From a checkpoint of a small transformer trained on Wikipedia: 15 layers, 33.8M parameters.
Each number is 128 + 24 x the weight over its row's rms, rounded and kept within 0 to 255. Layers, rows and columns count from 0. Numbers have three digits each. The size before them is the row's rms in percent of the matrix's.

# layer 5 MLP up, 1728x320, rms 0.178, rows 364-375, columns 80-159
098:095124111140164127133120081179128091151159162157107128130090126121151133143123163101168131122076096136100120122175112171140071109130100163141162139147182088119130156088119122161117112090144149132188098134136118142159169124133127103116120139
102:115136076095176143162106118161132122134102137162081121085165140119162098113117142161109132150124113145089105121152138160103149130138165123137153146152135118102126089163140125104114135134148117115169153121145137161153126144128149156149131100
105:106118157141114089086126081138144089133097121104104166093150134132130126142136087071166120121130168155151101116117081141123155142127159089091108123130138094116114148130149131178108107129107135134116119113131184130122124111118156095155115106
100:126139147131152118152128066134158127122143175094114122168098123140156137160164092147138118139191142101113185107166110144157121138118116122091109122120108113114096118103123145141109147127103133150116111124136097144081109161120118151131150125
097:139123141092131094129095111169117190134102120126118133139169139151153129106143109097142127120124165126116146135105146110153127124144099106167143096144154078132148116102146137084154150133126117117105125136125141111137141123146157163135133135
100:165154106148141141166051123110143169134164144122129095132158123151141073098163147116156072143143122153135164148142136120122143144124108125186087134097084159121167151147125142127145200123145132152131098130141106102142130112121116145130135101
102:128164164122107146165131172130116110125107147123094124140128080149085141098123109098118125092106115110131158150132175114153117126084117143117124106084120157076109129121132167076090093102081113165116122152132136134099097119138124113099145099
106:109146096100129125112111120157119180169104127097073111140139117098171092106140108129139102149124142117110125149142121129110096130147154156088140149150113145146149123108113099112128154131087137100136113103132167141129161137120161203123120086
097:125153125182117141117040155150092089129135171148142135131103129130105159150162131084144111098124105100129130132149115167101109132143139131134136101171130101112101116105088144145168147142170084129105116152108100098153169122155127115123110140
095:114122064139114131146143113120096174124129201120157125154133139138144159114118121132173162149131103166109144127136123143099126116128149145123169100113079132131133100113070104122151130100141134080117102170113094094138099122102095138161136093
098:132146146114121166169143136166102146117109114132129102140142139106132099116140113136141146117157161127130139100133122093080091104134145129151107135134187167155127070133137146106148173129139139135158158088129151121112098122160123151165085110
096:104152156121140114138134163146117066141154150110104139112136124129169121109129168108098119137138125141144147131093106135087111119149155143102109128104125181095132130124066107096175148160107121134114190118149074125132112086141111125093145165
# layer 5 MLP down (transposed), 1728x320, rms 0.158, rows 364-375, columns 80-159
108:108104138093188167142141144184127079096139134109146146157120142104155148136085160107125114129143120125084126121174110151129102148101067170140152142111148135133120106127140138109123099072134146099152115117158139107178154150141070079130132151
104:085098092090163104127176085138164156126139116134111097141107120084131093101107118117094108123132167166114118126076106119128135137154127151106127121178143137092147081119144127106147137135122126077122128107128162098139100126132136164175143121
096:161128147150118118120119129135137153108144115127134139126157150111093113139156200135080133141127151145132161125157101122118138115123070145141154152143150114099128090115122110123079101141096069153103125079100151128139116095144129114117122121
098:156199142107128106166138073163150155108104128118109144185099175176152136153097138118145093149114167089144150103124123111104170150123094114140107165106122111130115178132099127142146090110098142166094157125138137162100149138090119139124112085
097:108141097124085106123100139147102115124132136062134155129167164121152108116138148148122132158091145140084110119080089106106113133121114151141088143146116119136124123086140084148122150131116141107107081149117140124123130150185114099084115140
103:125136112114128144125129139127130136105132115138120185136113102112100128103129126137170156147169129117143146124095112109171108119173101119094146125117119128094111126115181145120124137174101161129127139137114129155124116077101153138139139151
101:124133137142087136140123128148139071153138125110156130143125101111121138138109143118106165126145150161126122121142155153121098098161110125146142139102112115098130120126157099144139108115107114121154180120109077138136129112114126105126088143
099:150126138101123106133143111122144178167103132115164135101151135137128133119168186146103133108148156131161141131114158102144114167083139126143146121164111160115120153107115143137137139066126154153132117126151104094120109112130155092139136109
103:139145109138139149140095102149119118147136128102177136122115145123151127133132139142113097125145096113137151167158103114115133135128101100130101120170109128092118103127112133083170100128122138114094122171137066116141126133171154086139150096
096:106150078141131096141126100109130120135122123125137121131157122111154150112132129144138161133098129176140142099097138153113088098139125118132124128121179143133111088161099107141099139134136132083122166143131123107154144136092092113143162133
099:064151128111120160155118100151113099140126101124114068172115141158128126106093136125131110133125100143112114145178110138147127112179123106148116186112150164154119125148150086140098116142091111062100122076135133125111128164143112135129119145
092:150129087117098116144160088106108131101118154101139083125136149093084133155163117171148162134138173148123123154112132154142167129118128126185123131119139093148127100144148138133098148111132078099170113105096143105062104152109130170159140106
# layer 5 MLP gate, 1728x320, rms 0.182, rows 365-375, columns 80-159
102:099103117090129110130117165119120125130131117172142101133099131115184095104066079111143099121159104095119154117093161121127165129116145086085155122138132063096163110078139121098134125082127107109173142164130128129090144125122124107168122096
101:134140140058130116187130144127154148173169089101129162112145152155148137143126139150136098127116084086122158075122074133103110089089152126138131156115109093161136081125132132083104157136116059140144159135143152118134123171172135093132134107
098:103114117103142136144115198146112087136127149087139135157143121131158168115115125143161125084127107093130151143123118139165104081145120103136115135120110097125130104102125137134128141163152137112126129100153136107172123117177112149095135088
097:134153130172156138136135146113131143119126132140112153165102099119136081131127123139100117193167133126172134116144131151098133076140135184098117102107091136078153115102112129181112122128130165122130140099148106113190126136123136122142172165
102:123134130154169127153149130144122157120121171172129142117133150138167138116122103122109120119096093193107138148116110160107119128108155156104144098141088104153147159157130152146127151112156112139170034119119127119134135157139115131166163160
104:138094132116146104124104103129097103142120137144135122102113130155164128138159135114104122071129151114088109134117142135105125113149163145130112129164107118143152110135108116153142135134165141123172107114146131123106133121105152084144128128
107:115106127147092148107144129097124099133121117133147133159140137138183079124128095105123140154102136094135157174100112066094151133126160139086135148128118140148135120143113111140132135158079113135144131144105107114102092132150140120141105149
096:117141100129156132158109108172111150132157107066142112129126118113142125176126136085131119111153121124126147169141149187114136108180087155122130159149145126120148090110094097110104112148107167125140141141161109101095110118154087121093137101
096:157130135128143132139123165113118119116132146139127110146136146093116127131132170114148179141105138159119160111130139152063121124141150091152148130119177100113109159125107094139170120090113148105130109128138128110132097130144132118147115114
105:121129118165111127140104139114113114138128130100115122144123087099141125122087150080171112141147081125092138141132113097112149116146100110131160155078111142099103150137173134144135155116125114113137093108162107119168091100133138163125164124
098:119133127139102126151122084114161160121154157120083089132131076094154119189148101157139156171145134127123103147159105135128129152107133168135144119138091118135103088148171171134133127081121111146119095112110110194106130132118117146113156133